From a checkpoint of a small transformer trained on Wikipedia: 18 layers, 162M tokens.
Each number is 500 + 25 x the weight over the matrix's rms, rounded and kept within 0 to 999. Layers, rows and columns count from 0. Numbers have three digits each.

# q: layer 13 attention query, 192x96, rms 0.0558, rows 81-117, columns 0-95
# k: layer 13 attention key, 192x96, rms 0.0561, rows 81-117, columns 0-95
# v: layer 13 attention value, 192x96, rms 0.0564, rows 64-95, columns 0-95
# o: layer 13 attention output (transposed), 192x96, rms 0.0696, rows 64-95, columns 0-95
q81:515475493469483502500490520456507456454473519548514510481504503487472521508468493478517577480568558494480534522516504508498470439533517505477490506505508479496442501528514550531460484446490460485539480505511528545531449448541529473486439482495506512500497442471510460509452465436523468490
k81:493498519522497497477461537432466505445504524488529542468506501538489530557476543501471530483499543524482474527488513482479468461508491539524516492464509488470518491491490527504479504488464460479535512510504535454508473462527476513470469542509513484480528486471509542525446508510491501468
q82:472484445521511524507543460526519499494470495513519460506511476483463497460520489497510492472502518470480518520479481468495493517499489525543481466487525473472484470525549477472507508520534513506497494535477491510506500546502544443475509460511488473483489514459489490444547503517463460468
k82:451478500563472515507539504523493486513451521560512493472518545454473487465578461506579547492486495484481494549505488501483508532493484550525424495447560471488538434515553450474558483479484503493511506461514483536543482543425502472487495482493509442528451459483467499492515496505476486492
q83:509533453498472502505507511496473462526444499542493511529514491520507505468534489484481490512528550514494467477508533512483540536480519516485462510504531442517486481526503519473515491500486494521496511460511505456502517498518531465499476549495479457501494487533482507516473502493535472528
k83:500537528504438494493488532496482472513464500519503492479480475492515503489522522519523503538506520504500466530469493468485528527455495549467475482503479481525485487507503488510500482521485524499480544495484485496520482523502506462508477560498500487514489489528496524484471500523486438479
q84:499526449540470519474479513511465506489492466483539476487525454498481499497493459525518515517506479471517525498462513514475498493519466473520509504501527487434472556522485545535490473532548488474481463487527544471520524473518522473508488445535471497455478517542505543523514524488521534512
k84:514551486547519526483492526540452489480528479498483483474533519490485460504448486551487537509525465491544545456539482485501521497532480475467497514487498508468525496508506517523498493530510510504482539506481494484486527513486482438490492483517486482485467502545486529528498495491485482512
q85:498490452475525525477495493491508482491520520517505465488506506468487497479518508487526533491541501528496462512525505456526482498477470491497497505559516536477505530529497510527476500484558496494472458544528491483544503458506477481517483487516469490498480511515494489503478507509553487472
k85:504479462533527487496530544513493483538543522515487497477494503491433499509496515499475499496525482512494482516528484492502513474489459481530489500514482520496472510491460471474537468473507464515481490510490456503471474469497530480565495459478497507510491511479506465507495505540527503494
q86:470515460454470492507527461510509513541509483504505522495510458476493469468468482514484544473509450501513497491520554508523473513521495480499479515469512489545440528503500449508543509499456503484486469480502499446521468518473454463487490505485481476517489537480475471521494543499551500529
k86:466526498479473476540537461528494502504508492468499514496504462466449486464478483514495503538497514499515515485520480543502483488534505477466455493523451491543506515519526458507522530499483507487497530475498508495499456465492477431498464535474483520489496532487499514490508522502504493508
q87:525495555493552493537503509478504527489518488505480495480528529456509493487526502494523520504516494481491498515506524493528513489512491471507467496504527469512515525483459442470525493503530495528501486524498509550525489476518527518489454492481492476477526516500492495532503509519506520505
k87:538505562453590480534481525505528488536522465569499508526516491470498445462473478537486488510524499463487519459481498547531510478480502472526487500524503493540474562474454521479510499533499488492513485523487499528505498505517533497509479514532495488446499525476445433507508530509530491505
q88:539429494506505510511489543547483495515468524475502541454465545502487561483537504508564512500442515476532488468542458493475568506507509550514515531474491451512505478514527524550520506521496513475513554519490548445479456495463517522519515510523535491546475425522518544570490503461443562477
k88:510490538528506511489525509504483468497452516479492503485425498486477530476547526525559488457512500491486514497531497504498561532445515526558489528463526496487518496498506523554510495499546509508523538537482503482495429466490504516504514508488541467539487482498467487538497485472533530486
q89:487501498513498468527490514473489528517502491466504478495463521521486484445534483491527507519479508425508515495486497520486509509457479475469487499477494492534466503507484479515533487519503495495477502464476491503537484508490496521459529505513514474486501498502483556532473537520483509536
k89:513490504466467476543476534480514472547482480512500479490457534442507516466592479516554487469483541416575485568496481485501482493435512452480480520450519465476518540462498473528500525477503508493452520483522543496532499503555534497404460519521488464469520466482488512503454577513478464490
q90:549504537470562495472481499490572514497564498526514473425493495483504514472442491504466501554464467475505458497450502510494494514481449469489505483528493471507489521457462510478529538509493475516462536479488459538508531512503525548505505480492501508499501512470530509546488536479544510460
k90:508484523470530503537499509481571531488565519482515433498432493508552495504512517496440562503509500470524456554514505560502447529486458447489525489485535500494506562477504571477509513515498492511531472495525497533493519465532503541489476452437497536495505479470542471520503501479506501506
q91:487473520582496452505486499516506487485465473518494487482517483541509564522527497512534506517482500513478501501453481483532497532484524508467469503486545508463520491505474503530503476499519452485531487505541520462508488461506494489450498477534533470470488473492457535488526511491497517479
k91:495460495549502488512467540541530526520468491527487503499500521508462480490565514514525513470494478496520461520488508474475472505461530524508501517484522458484521466510487507550467468560517498488524511501536512476509517474541537481482503493525504513465507504497478526476485484486442530501
q92:496519506503490496508492521489490526466488478473479517515485543511540495543498505494474530488522466480466471471524496507483498496495470511516468501497514484505421525506482542517498482508523459465476512466495466510528465526475504522526508537455539474493512515510451497480497517504489546512
k92:544495474535524510533478552543527501527470487501466516486504560480490460543485484510541549513495496489527511487543496433483512525496470510449488480526475461503464537483496484537492525536473497484507524517523523476485514493507475520492492527511486511491499507478471481508507543502493516495
q93:514524514509499543539526486486472510505466486494520491474518479506489445524500498490477514522539456526446525492509508503483452498546487553530493549535464508487494520489506530472549506505483509440504495477500495512452442490479518511538469464512541477526475506504473451500527524507514490515
k93:502476498528510510529507509501515494551476495511531516517511520479543455516473469503481512488482476521533480489474514471486456479542485520487470471477500496508532500518512501489557519518472507478496495491508550476504461476509449473514482497496526472490512514499493489514510515517491491536
q94:537488496522518488470492510483505493528477525490498524470489517483449509513520517506521473540564502514514527517486505495487489490469481532471503537503525533479511460501540514555484510492531514484498518473473524435503506446460516457469476504517536543511547471461502491513461505504471533479
k94:516508504481509519470494527493485514523503499489484503478508474529482502524519519473518497496506488498487524504508508510507494527475509470523495540488512509472478482471529509502510483511494507483508484464505478489487404479506464514467495492523554503505514481516489509494494497521498514497
q95:485558498542466495542534455520504497490466453459467493508451453505481448476443497490500513482477483520537478453471490500505506483512513508490505477504531498500487532499491518487508480539531521488495485474475449533492472546525467533467532506473534483489527526472494475492493518484484493526
k95:504469470502513485500516502499496520487444473485468475446488507468488444490476499485457477496474500505493468478466485522517497473525512497491500494494497475503502521482514488446477528475511498484510471455498479493446525478511490516482497492453483501456522480485487525505505473497501487537
v64:518529477521484465498508478530478474474517463491518458491473516487519500540450511513492527508501521512504517517519493521543495501504521463480520520472495487511519458511481506526511491480513517507529474490489517525494492474467502518450521502470496495544492493485485489545497456482535509470
o64:536496493511484489519482460521486516469530486515508496474500493530482485481476501519487497504516467500486499516495447458533459512517475500473545453533535494485524544501521502499478501518506490525510481489487497509491517526496548507505460472534501484498499514480510496437585470517503520479
v65:509501446508511461479486489534514542502501463524471501510505514491492509482422481470499500520476483540505523513470506475469493460473481484515496486472514480530454461514527518486509474515453507461498492493471484543480497516506523504499455473479509490495535492486505492484498478518569489465
o65:484464467531493471479487488516499559528480435528487526479498520511502532499487530519552550515510498512494515477460509472530460493487491458495497486510485536495533482470500528515484519467457456516534532522460483523509467499539476506498506471469533494508546543543528506484515512481486526547
v66:521493502482493463504506503494491496470520483468526468484488460494482475522514508482499531463481509538475496493513497513527525502506502511496487489455524493482554500501473458480520476482485509482508485461498512505568506491497485573483511510479482521515493484490503467491487507490482514493
o66:479509519520494521547480485513489528453476474459537517534476525507547494509513511473511508523505483573495503503503453493552508522542459482516543505518550515499471500543498493511555460531488488498535490479506486519527478544497546489460499416490497545483516475528514484512477472469455492520
v67:505454471495479489517495501455502485514560502520528504515475464509500504496486468513518541490512489516492517524454485463506482484489467486508506488427528533482528539497496532524513506494491491466515499541500481470503510476481533488547498469528485538493485497526525549476507510510445519539
o67:481467507496467491520514543463511484516484540517488534519491450491523534496543505499555508479488490532537492527470518476488491442469494509526494495469525495476487505508521532514504446499511526412509487510459523504503463497490516503536512532544494495519503511491490500508498468474497529508
v68:484496483518561523494488486500517552549490538486484468512517533500474505504481490493457516477496521477495477502516506482509493491535526497534488524482501540500498447506502520525465507489476507483481472521478498499546503516527478471508445489535484519507464438473468471515509516528470517515
o68:497485480562506543469515529466526513521563525520546467543512515518486502508455527484475453476518514481464497495499516470495533468464498494549476471482472490458482460500507502465543507469509521490509488444520488532497543475485566465481434480486487533501469507498526483502529541532489481514
v69:527484456483515478503498525491514487465511514505541499487481471494501530520528488517483521521499490473498497523472454522504511490515491540518514475486487511485536519505473522520478460535499495457534496466541502537485530503511500501544508476491478510522505536545506509526499477495513510525
o69:524518502539517506556507538520495449520507501524472493477480559470536515496542535487500503542494516500535540518518520490519464514469510520488515491510522498474451519483505496461463476508532511482516467477482538520516503472509471500518491501534492494514461512527506533486496469488486501532
v70:503504525536519514501499522499504535486485503470551516517488521509511488484515471517486477495499520492511500504501471493509498503474483525467494500506473556471480460486466497472505461537500497458503504482486480485504497525527485523521485488463508476514511477521469532534511532557492481451
o70:465539509536475477494510482463458498475545487504451512534464526487473489532517520496469487503496467515494514542517518503524453482517496483482517522539502512474494512485535466510546525456478507507516481484504482475524506510530516492509515496449445521482516490538498500547593488523500517500
v71:497477523478499482467484508502497533504500496463481491511480519470514526497527495499503495505515535519484509506497545517473505514466493488491493501483539499498505521517514476520525479472488520479488505493506498502501518485548464503483517495504499507490471516468488482499515494517531504519
o71:479534533513497535470517500505503532481479472464479537541499495509490551518513492497498509508467493481535482475496477471481471467517529462572524509539481544523474535491537548543495510474506464469520522485495489510529522514538461448472527514436520552500461560479494473499556487493485514537
v72:471513525447476483496497516476527460502511535484494504503522477506482484537506523500470466467488485514500501513498468514490488478487496501495485493488513482514522511495493454512462511520489493499513465498512496481500491516493472485518521503487522491487518491494490486517519485471503558513
o72:500492519545504502456522528519533493468500496454467504490482527512529510480474470541492500474446553496535485493467486471480449437498500521454518463464544499475486522492525521503525501505484489451544539503538486529534504498509522479447499504520503477490474517557504451505473473419544548494
v73:462511524465486502521500511524497513493495490520481491525479525499500473503489511494538461455514552474461458507479458485490530476528538470504510478491512501502491527508487508514532501466489478532526481478483526501535483497514504494463523507515481506499506519503511452487481507497540580485
o73:480537499503519530443505514518468514510519527490466512496494481496492496495505521503482490509454477399476448499492487493493491548502506546489497474471520505495468538517535492510517513498560481519483520538476520514461507531507564483499538463478520463482507478466494483501402477465506517460
v74:474486481502501520525515502472557522532514480496462518534526524494486494476499487500519526499490464479523518551508503502534501490467482494470487544458529493522520480488519480494463480506525489485547452528496491501504520525484525504490462533499528529503511487512492536493514481493495504513
o74:485464485500498514431511518509491522522522471510532511542505513504524531427510472479482484503496486472459528550513514515538532430524471544460514514483533528524548493498506533534527487487488507473501542524446497488540526507503461456496508481538532491536515465550542507514492531473469514458
v75:483481498535499533496487474498497484503528497510445499519494458488510493522439478511501496487530532484493488515504511525464502482506454511528513530502503504485504503497530481499511457478506517505505487530503536485507493482486493498506498502494482504510482517528504504480478508483520481532
o75:485492495485486495494521537506513495529482544482476499447526477502451532528506511490441463503464507522529495510489501526486551503491506487531483486468477484514559521522507505459495556452519518495484518529485475507477552501502539495513484530511479512485476509489489560456479495476507479478
v76:525559520468453474511525514512498493449456489509499516473509503494505481520514485495474492561525506485505514469503462492502507504520472502480494530494492526518512490504486501512507512505493507482500532531453490490507542484453493553498564500465494519502500477489496507499492472459523471501
o76:497509458534465459495482485515494515490460515487492514520475470493508451508501489502495497529539496498530522472512438548530478509471502507489536505486538540496524503514480531490526515483491484539544478480504503483493437516465503529510521492514500531434500534481533469485500503529492487460
v77:497467511528531486480497521500519511515522477518491476466506469474449503509491493507507474501472480469553521513484507501510485528471504503475509507492519535503515466511480487561478514484490522511491493461527464571526488521531508508450531559508548529520496532500509497481511484490508483490
o77:522472481529550487507481495508459556546465487556490460445485446510495530489486522445490479533461482488507533570524492517489463493529469523464512504517529462477510496478480514545498506536450494544513484536533504519487508506502502464439496500524539526462504485514484548506466502540544482481
v78:536485512502474492499508489504538478517504495488505509518539505508471494479478501509498533498469492495467513495517484526486498516497508519540508527492507455529509468510527491533464495482470532524491455417535517493498485524473463497488512511466499501493515526514533470501503495477468489493
o78:511464482468526494525489505470536507511506484516502520476478515497521518437489517489475487501465524541481485497457455573510506502523501451520463506541481451514494516470464486556490524526490493533499501522530474518507543516503528465470490519495534526487472495486506537477476530440546471507
v79:507504509512486503481493479509459522480558509515507493487497524475499514466472513492519547529562504526488490513491529495519495478469501467522491501536489518470489550492542493476465509511465505503489498481471468520495486499503487504514523483484512476512496527514488537469488467498505491546
o79:516499468546468546472483498486528512477482490521483462491489500466454428498518536479493540481506516514547496468515485500530486497507480508486517547499473479528523550530521520501481478514481538527505446512510497500504502497546476484502496521501531466511489503501512496490496475487453502540
v80:494480549493534500497517502512533526481500512466470489484464526510473512523498479485493485461522510519480502488501481468520501513483506500510497515498470500515473524516529540495509441527544499481480522507521484485476481530488504459557503522488505535503503507544504499491486544507491533475
o80:479520467520519495527524483513531496477482540478515456548486508530510489565477516522516504501463477503541495469527526491498535505528481495477516481495487492515510452508490489501516487477491516499502531497491521471534500489496476518505537514506471484467490463520529509520524456494502489541
v81:509530491539524490503516498488475511516459499466520487500497485508524487503492492524466502565492516505504498485494476482530480510504493492526525494474481511493476480487472499520469473488498476493495479528532504510500436491498534523486486514533486508485504496456510495495522500528528552497
o81:499513492457535515522471508515512520509557510516494495474471522459473517510491510487504469498520498434502502501472502481477499549515498519465494517472515512517477518466510495484498540483466496529529512552469511517477493459456492492463497482539496522519490502461515536522561507519533486481
v82:482478526527530480492519513514500498524536486523504502510521473493491525474474540524479480505476511542511468485518523537474486462510517485522502479476510463483478455478475479437472516483490513503498514510481455517494496485505490502444472483487522501518532475474497539503507507480518496521
o82:503450481480498546471483517529490554519524490530442492434489478496500520485473541487506497522473504503462456528527514444489491500484511511514485510484506521469497481520496536454455496482494466494492491539507440489505511496507517495431499499492518513511507497540539549488536532488534498519
v83:482516517513513522504525509540506483506535488501507499494498460507528497538494530475478479521447501501530485500516529526503489515454512490518492513503501514510492469498471505519496498471513541467484487464497479528483527487461484504484516531526526503497520484446474509544492494532490482475
o83:514519486501511506455508502524478503498497454490509455485504546552481560505496523505495469486525473510519511487456488474486510491497463481511544560522482531498535494506482484505503497501490480523501516545522481540532528494472513553479503556493511475518507463494506500516589500514493498470
v84:496499514524464494473513484496463457495477453505454521539504511500503490468512507520517503529494484498466480514494522500501497476538497518505502472479472526508482531484526518500506506490481486478480528497516483440500502531530530472545483507491517489485499476537523507475505521552463484496
o84:494507463421452556506479485467467492481486473548410482538489449457488472500474611501453470512499454520498461550536565508505499499501494473490483502488534499530474524507536520485500515496434514463490499487501526491508520467488558483466448536474477488532484452483513464517505486501540512509
v85:543542494472521454498501504501511485508472455457536477495480499505459523518471489509531514539477503485470477519482483493525499539487517501541478498513517485495471486501495512523497499544519486515476483510513478482554495510489506465519494495512522459467537530541513465509503493546507543488
o85:503500486491503465536468486503536511509527507500518510481451528492475483511441506426466521510446540525508477511496495508492505531512497493482464473495514486553469490491472491468524493512537504524478463513431521539470495513483506506497512521489520445510481498495511465486552503500527498492
v86:475488466515537559545518503505441465533517471513534495514505485491484497457528527495523534479487492511533468526520484500479486502501479505474518483488495481484483475479475512488498520466475524456521506501490456465490515488498502463488512488457502481495484488509488494547515477513475522495
o86:486465495524491509470491521487474439489530514534499473486508509506472496448452504485513493562467523491494485518523490509499475522496501499480495526515509514470501509507491507497507493520519532478494474513476483466490500519499512500489485516498516498565513441506533473550599473513497467495
v87:456524489510485491486502518495460480571491459489433535547535505501530485474537492518513475491492475497502490532502509526452500481517477526496501499502470481503517477525508495497487515500489477488506466501531513504506510503543524499523507470483492519480492452500490468494507509484473445503
o87:543480517517477544502520511517437495501481479481466466571492470532573527453520477498478520519500478449507484479497534513502478489490542497545550525515492596511490494483486478509499521522492466476531542482495456506528503449527466531502485499466532536516543481538505475481476486417500527548
v88:490493528498489481484473532528497517494488475555478509527573477479522471482503479471537495469479443503509521522490482496492501478562487476479501441491516494488543472531520474525468523503436483490511497462499501507503543539517534521511502496530519501505538479545538514508482511490472498475
o88:507473508524483484498470481483491509504486474510519456488506491498497487462526509491516479502487488504497508507500525487496461492525504495473492505506510504486502488487499504488504490496496475488502493495497493536509493503526508497519484503522504488486533511485489515505367501488537499492
v89:507510516477483497505483510530465530508484504470508504518532538472505511516487520477487500468523534518500511491486466547466501502464518476556508533515530496486515504511478563569468500488532508505498509510524508475525489536490468494525502485498501509489540505488510504491497468525524477525
o89:534516508527461503517523525509526469517561536423498480514513462527526522512517484520515513517519460500541520457451510534511543505524519485519515460522454493533480460518476502512493484482504488489484485512513475475498525539507478492493514513459547513548523521484515486467501510470472463475
v90:467509484483507470465508513519535507465488510493482519536457544500520478523510487480468484525513488499495514519458529491508508534465509487508482500496498526536471513531483500539517518504488489510487454489475491518532484506494499523430497537440487504497500452496500483530489489492524531503
o90:504508528547514462512500516491513524546469494470491508523462511484525487497481453509481536488489454510508537502459467453503502486496530521516513519528473506531521519503498491538494547494469470528542505428505545497472489517479476490466526497492477520512456524501495473527476483498480463468
v91:530489507491546532536495488518460515500479484514472481520498510505487499458480512493534497523516474494476479513505488459509474473515524489525517494490517544495506508488515493470469462532511518499480506463531467484499537478478496523502493444529506529515519487503502480503504455516476493491
o91:497518440488513471471485479500527496518523489583497489482494505497480509429549513494467495560482520579493503470504511471484526551492492518469477495506514480491501477468493533467512514506479533552468461499483474527446545438460510553527513482492517506503531464455479532515492520475488472495
v92:485478534506523499496505494514497497521513513522507502497521499511468503485480506487496464525514515508488497528499533493502492495487520466516489475458504501509498537507475485505502528493482517462520503517516467509512472532464509459482474510503524491531470529507483456497517471522459529500
o92:508480511530430514488507475485469497481439471465521472520530508521574476471482436463528502502491463492500503470448489474480494466511524503556503504485479506482578489557514538536552503547517516483548492474492525486517469503505474513455532486508464497519469537526504415497606443429494501575
v93:539486483501460449521482479464501477472550543495496499529471526496516483528494492491484491496467496540487508528491514476532490525540522501478494485482478462455482507507518461500484513489515482518461488518533487466530495462545481476498516527523480487484521503500494527537505497518474487524
o93:534471526459496464539506495484542536521490530489457492465548514484482481500535484474515525470511525526485447502541444462505533538500514527454476509539514479457445545489478505472482487493480489482492466466516474555532540484502488476490477502478531491484496477450462511473522556536502524481
v94:512473505487443492485482533484454490510484503502487517502491491492477496512507496479526495514500516506507483511469487472511499469476476487488492447526506501505475557520512469535518511501503519475506445536467508472549504500473495512542470555511528485501520524542505513490491517504499516472
o94:444500518517455508532494543501465542483475490489517482561541522491521532531526455502517484492511500501485511503490475529482494462512522490482531452463542554465501493515543477532519475500499495496479475495484531525499523538505475540484533523490470509532475467508487482499478500483476501498
v95:522540488505492507474493505508529466468508480451477509481488485531518500522526476547483508481496523501518509537484474495525504466531533502514489510505475475537524471508502453438508493505537500506528489502490515574505459508510514546490533516498483547505507484501497546507502508475493501494
o95:519498480504520518534475466503520515463485530524542532529466487485538500515468443510474530527487506521504482524518455475539492533530514543524554502535477480501493524479523478545477498518562486552523498519511490495503511482535545504460507470520444466455512494562517510498438497506490521493
q96:490491495474499503487484488503471494500474496500517503504532521535494468475493488508500488503504498518513492461484507506498493497533485509501485530509507507502501493507521494503478541522533484522461516515478511503479499493495476476506498485483517472505510524496502526494489521486471501520
k96:482543483474514496519510488495473493509480499460485503505534500506510479473507500528488516471496511471489458503464499471525500519513483508525481519496485519467504473530530475549493493485512509509516487491497508506495526519518516515482485503529446504513486520481485471483515481514494503502
q97:543503501509503537488490483504546525515542474508501515517513487493540517525513517518503502519501500494489494505512495512507488444492523467499504475503508514509525479502458498505470483489485542502515495488504496526526527500494520514493496527510486520522484456481499507460493483463532470482
k97:480496479491475484502507503498528472495538502492486485491517473524481446520491485522509500476486492498472492500503507496511496480493496479519519460521478518479460502468498499521504538500491493517479501466498477525513486519536485506502501463520493535535529515482509519489489475505511507503
q98:492471503545534535441553469561481536516551532499478494506467491503493533523487490483474527451541464529483496515536515530532507474557526492535495465571475529486501487543498543490529506481541541533545461456486500483562473431479471510512510474499500518534514507517526560527476473439544523471
k98:500518497505507485492479509484496489496497491496491503500513495516502504494489495486489499494493479502489495501507486504490490497509496500504500486497500489489489513500488507509479491513478504493512491507508507488503509510500502496519500503500508506488493488505509508501497504499475503496
q99:530559477451476487508487544470544501495483463412535532527508476501501477503497501510506502555483517444527497444474474480453493499463474491459538496451529481507490477411525482508526534485469471457454500501482517512458555554539546495472513561509477529447477479466530474461491508502462488538
k99:483511487507489501500506517525512487502527526503517470474485508477492521485489516485529515504502498473516501494521517519448520508490465497497505502513517495492499520494502489500487504516537507485478500522510475509520494494526511510458481514525484503501472489517510496492455483488506482515
q100:500490537507510475518499521484496505513519527502479517521511512493459490474514492474516514473514508509525507506502496485535511510501480493496482517498471499494505493490502502494544504491509483507487492504500526464511492499484492450499506487493510467496499512491503502514503532503499495510
k100:505527545539483536424552487520489574543503576520469534485514477498464568522432502495525532502493419543456484477527505503476524474519509485532476494503534500506480503470488476506545503477511525467542517530491495478471501478412513486538480480506488509540490445506507495481515512519511549493
q101:506505504459480493524469521481494485463494484471538476517522517525503445478524492490491467525477520490511506490495499487485495500471487498485494498469496488502488509473507474484483500513500465497468501511533500504469509531525507472482494504487495485474495509498508486465498502527481479525
k101:507502523517494484497497496497487461480509512513467476503474517530492489495478515485462485492492509502490531493539486518496512506510504488517544484485497493502475501508497490496477513506473487474506468481504469488477521532472498480515497468525554519473474503536535500510491498481482511490
q102:496513491461482496537483505482512495480472494475506502520534510527530475487517523493509463566484523461508514484480494467481492499492506488482500510459498497505504504472505496502479488490467463478483485531512531504465508527521512460506505491498507510485482503492490483483517521526472487540
k102:529446538480530447528440512496446475448541500507481493536459513553529510481499604490495494539527544501515558469530496529456548485538454484524571471462479485500432512489487526506446506477478439463489469533539529452463505503532520517500513468525561551443429485537568470522477453496490508522
q103:474508538512513479521543508521478528490495529495501513499503518456506517501514477501485488513527489496487498493482498511527490488528529513497482501515501519505500505504523523478517480476522512507522492460508509477513478459493476481496520474494492481511515511505462495518506496500525541505
k103:456529497521469504530544459498507524506509503491517511469534488422508507513528442490488469477513489508498461502440498503526493505489528507502452527524502517499516493509507512516527473490524563527499504501506497517518453454490500485499517516481466476525536517494433474477513531525531514484
q104:546500495504520564512491476482489473503542480497521501505484485537480452519469497462451484519473515528486519468466496520468478482521508462509503506541454499503470534465491524500457480513500484518483451505475493522469533487491499538537505479496482553478493499494499531514477471490532513515
k104:531536518507541523504529473470525523557516481491512534507503490511493490507494463472488517513470494540473511512480498485463471447528469491481523484535464514523510520485495554513491477489509523536487464518451507490496535484481496483522516473504500539497468505524504502479488492478547505536
q105:561492508512477522487477501484519506505490500521512508536518505505526479468536487492573499503443535478493491486506483485504538527484524499500471522465508475503552483499451453504521484489507505500509538503496508576498517530492504507507507518550491514515464452526502505473482463454502487512
k105:553498545486516489485471496469499464514502472501526494533517525488584485480534492484540489500485482500496494459500519502461527535447502494480494508514477493498505510502498477505495514453521486498488514496502489558500543539497519488495503521517525545489477469481508492500469467489525458486
q106:466475460545501544487538483523441478539474513451466541493491484538447512521448472487494522454502511527520523496513502474497505493542527540530479505512465494486513460539545515525504521513499510472534470508466496453507476457504475493518506462510510488499489541542499501543520468492462508504
k106:448477487530491530509553496489468509511476519459518533485543542520443524566463423496522520476504557530519523491501480464514544473542469551530454513483453505493510473462517499504548539506509525520536491534474512470523462463475496492490496476506540484488501520517476482527517480485458505493
q107:476496474520471494489458498550500475523403506540472497496491526503494494526503514519573510476508541486526513482512493491520566506522518562536455538459496443501521462553533477486505505499502508527517508486515509451493420482485468508502556511536556418532486535550502482516490508509438526463
k107:502507486541454490504469531530544519496431510497525541494477517516513489549517517526551502502501517507515542463502507478515540555522517536519469562454494432487506436528517457458496518498506463514507526483522515499508475522493458516506525533522553441549482516531491492504489530521427518491
q108:473530492488482474513496472511522519499512475507500469495482494492463404471520480485475499471504477482529475487478492468480508483517499452463501466494458473525496507471490491510496488523512489532490478502500492486499495496517492500494483495490500529468540519485533514505467509490509479520
k108:496476474462483486536459513489508496462494475501546445499496480514512433509520494455501498509486480488489484469499486476453485503513490438445520467506486482504509527436488488496485464455450473491448492521548494473475517514542488479495475520496527531452525499488525499522487493466475462529
q109:522469508529476502499482497521492558497499473497494509527513509503476525513550525496524556494475523476472564504496492494502504520515540519528548516522501504470516508544530523505492509476465485471544495500512496498522471488490522519493472479543535496478490483522550491509490501510504516510
k109:528497507496497487509474480488487499508496476471508533492529454496495541500525476492504504469452524499515572518487514462504523500470472541550498490552499497525461516502545538517529495469513500502482507516510501527515468458491517550514527506516541494459499499510493475509511508468495523491
q110:493497512488512466493517450500482506537534478524515494543526445472502472466515431483489489532462545527505460502477538495490439504469482498475475445499509497542545442498473514485513507495504528499489493540506505515518502515497539424514453512481489474443506491528506485471514514515533447494
k110:511478511533490499489487474538493477499528475575509450503518466481516471494524473524496517528486521480532521535485510487485486495529480496487498457504519491541554454511467466473505528511509474489497472480522470512508510489521487466512466495485465507472492531537518533498479514492522451499
q111:506513504472501451486478521476539465498438483491524510471495530512486544507482534505556526501505496482500542469522483496509571483538475499503555499484544483520485487508511476474509501501465457472509508502543502427485480502504458525471488542509521503489527488490525533519442489520453533511
k111:514522510464463464477465537480574491515423451508545564490467505514442520552490534511532508499496514468531545499511499462494547519504505472473530512476499493495515508470508460481529484510474462492476511491522520479482500557533490478463492548492468443516549488448495533515468525530460538498
q112:502503473525530520446514484532493491499525509502485508536506480532500481466474486474497488496493490519475506507507509484459509492512482477505436491518472525495498499492494483511489503515530520501479482500491520519492526532489509500513512522494482541507474478503520507489469481513483497511
k112:482482505561495524441527450548501501564511507535528522557475483479473506489491450505522518462495481510494489492543532485479540464510471482491486468555494512522473518438490526512510489551533478519478481519453519501498526475500496499526518503499494526529524478467513460509461489527474483516
q113:515511468484501489478531481475480476547513505458481487479508504477464516485486463473474488510483478484502465534500524533481492520498482483503478497507512503468487477501509492503537528479516550544496515486499462501519500499526486465528491468448488479439529548512484501506547502494481492484
k113:504450462480497493484538463501486446496521499474498486508541514461481462522485479507490506472506530507482468468542517524501520480507487507501503456535476528487493488457513488535499519440490493510500505469484490529521506549515553466508501493470514544450499532493510456488511494475464487492
q114:493470484511477474481513494538497497504468511534492485490496465482491444418497487518529515522485488480507517522518488480467518532497513518501505498470496510450502518513517493514476490535503475474519463513530469463518457490505529497520473459517532506502527493523498509496468488483483512512
k114:521500529528514466489497523502532524506439488549482494481486471540455501455504456490528502518435520501524530551496507518466493546500519545498482471442491498475483488486495471460555505548484487488504494524519529468525492487481486508537502490506536467511518482519463511526513509533449516557
q115:477490503474538474497497522495513524497508466512502460485455521503492460487489490472475502488489479477494514491491485534486529509470482452496481494511506469505488538482463486516505502503501464497499455456478507523492492471516480481511469475511509515498502470530522545525472515486516490531
k115:518458514471531469472504529465507482510484441496508493494479496468506448501460467492465466525494452467475543496506479508459515478482470435467517514519505508513443544462487497502512489489494486494447443432466508510465533485516491447505452489481489478461504504509487518551517541463481507542
q116:523520499490467533453530493471497513497536474468497499484494482517537488516524530527521507475537492537510489497506517488516501466508514531479534506519520496514516472511498507542456503525504529515495457545518548514518498537466489488520548529509479522527531434451504485450526505505513549504
k116:531515481520479530453513550466536528534541494496508545467519494504499522507521536503519552484536465503526487487496500445504510486479503463482539500510537518525538486484497503540516511533484485497479486499539525480509494497477517484502512527518494523518561457439511451481502477491518543488
q117:454506523492534517520516487489469500525504509456497511474586506474486479501479488462463519490529500507506500507495554478529478478532494516491478484492482536491484473539541479481516541488512496517478479504493547462499490485495469465490480476488514481516521538477488469502533493490512488537
k117:444503514480507514597508500519455507482486510469506522491509494476454496502507478483483518517528515510496502525503515511559487486570513508438517515504507493506525448535522507501467511549497511524493454476505532469507468475516454461492493491457482442546544507503489471485480488530492493530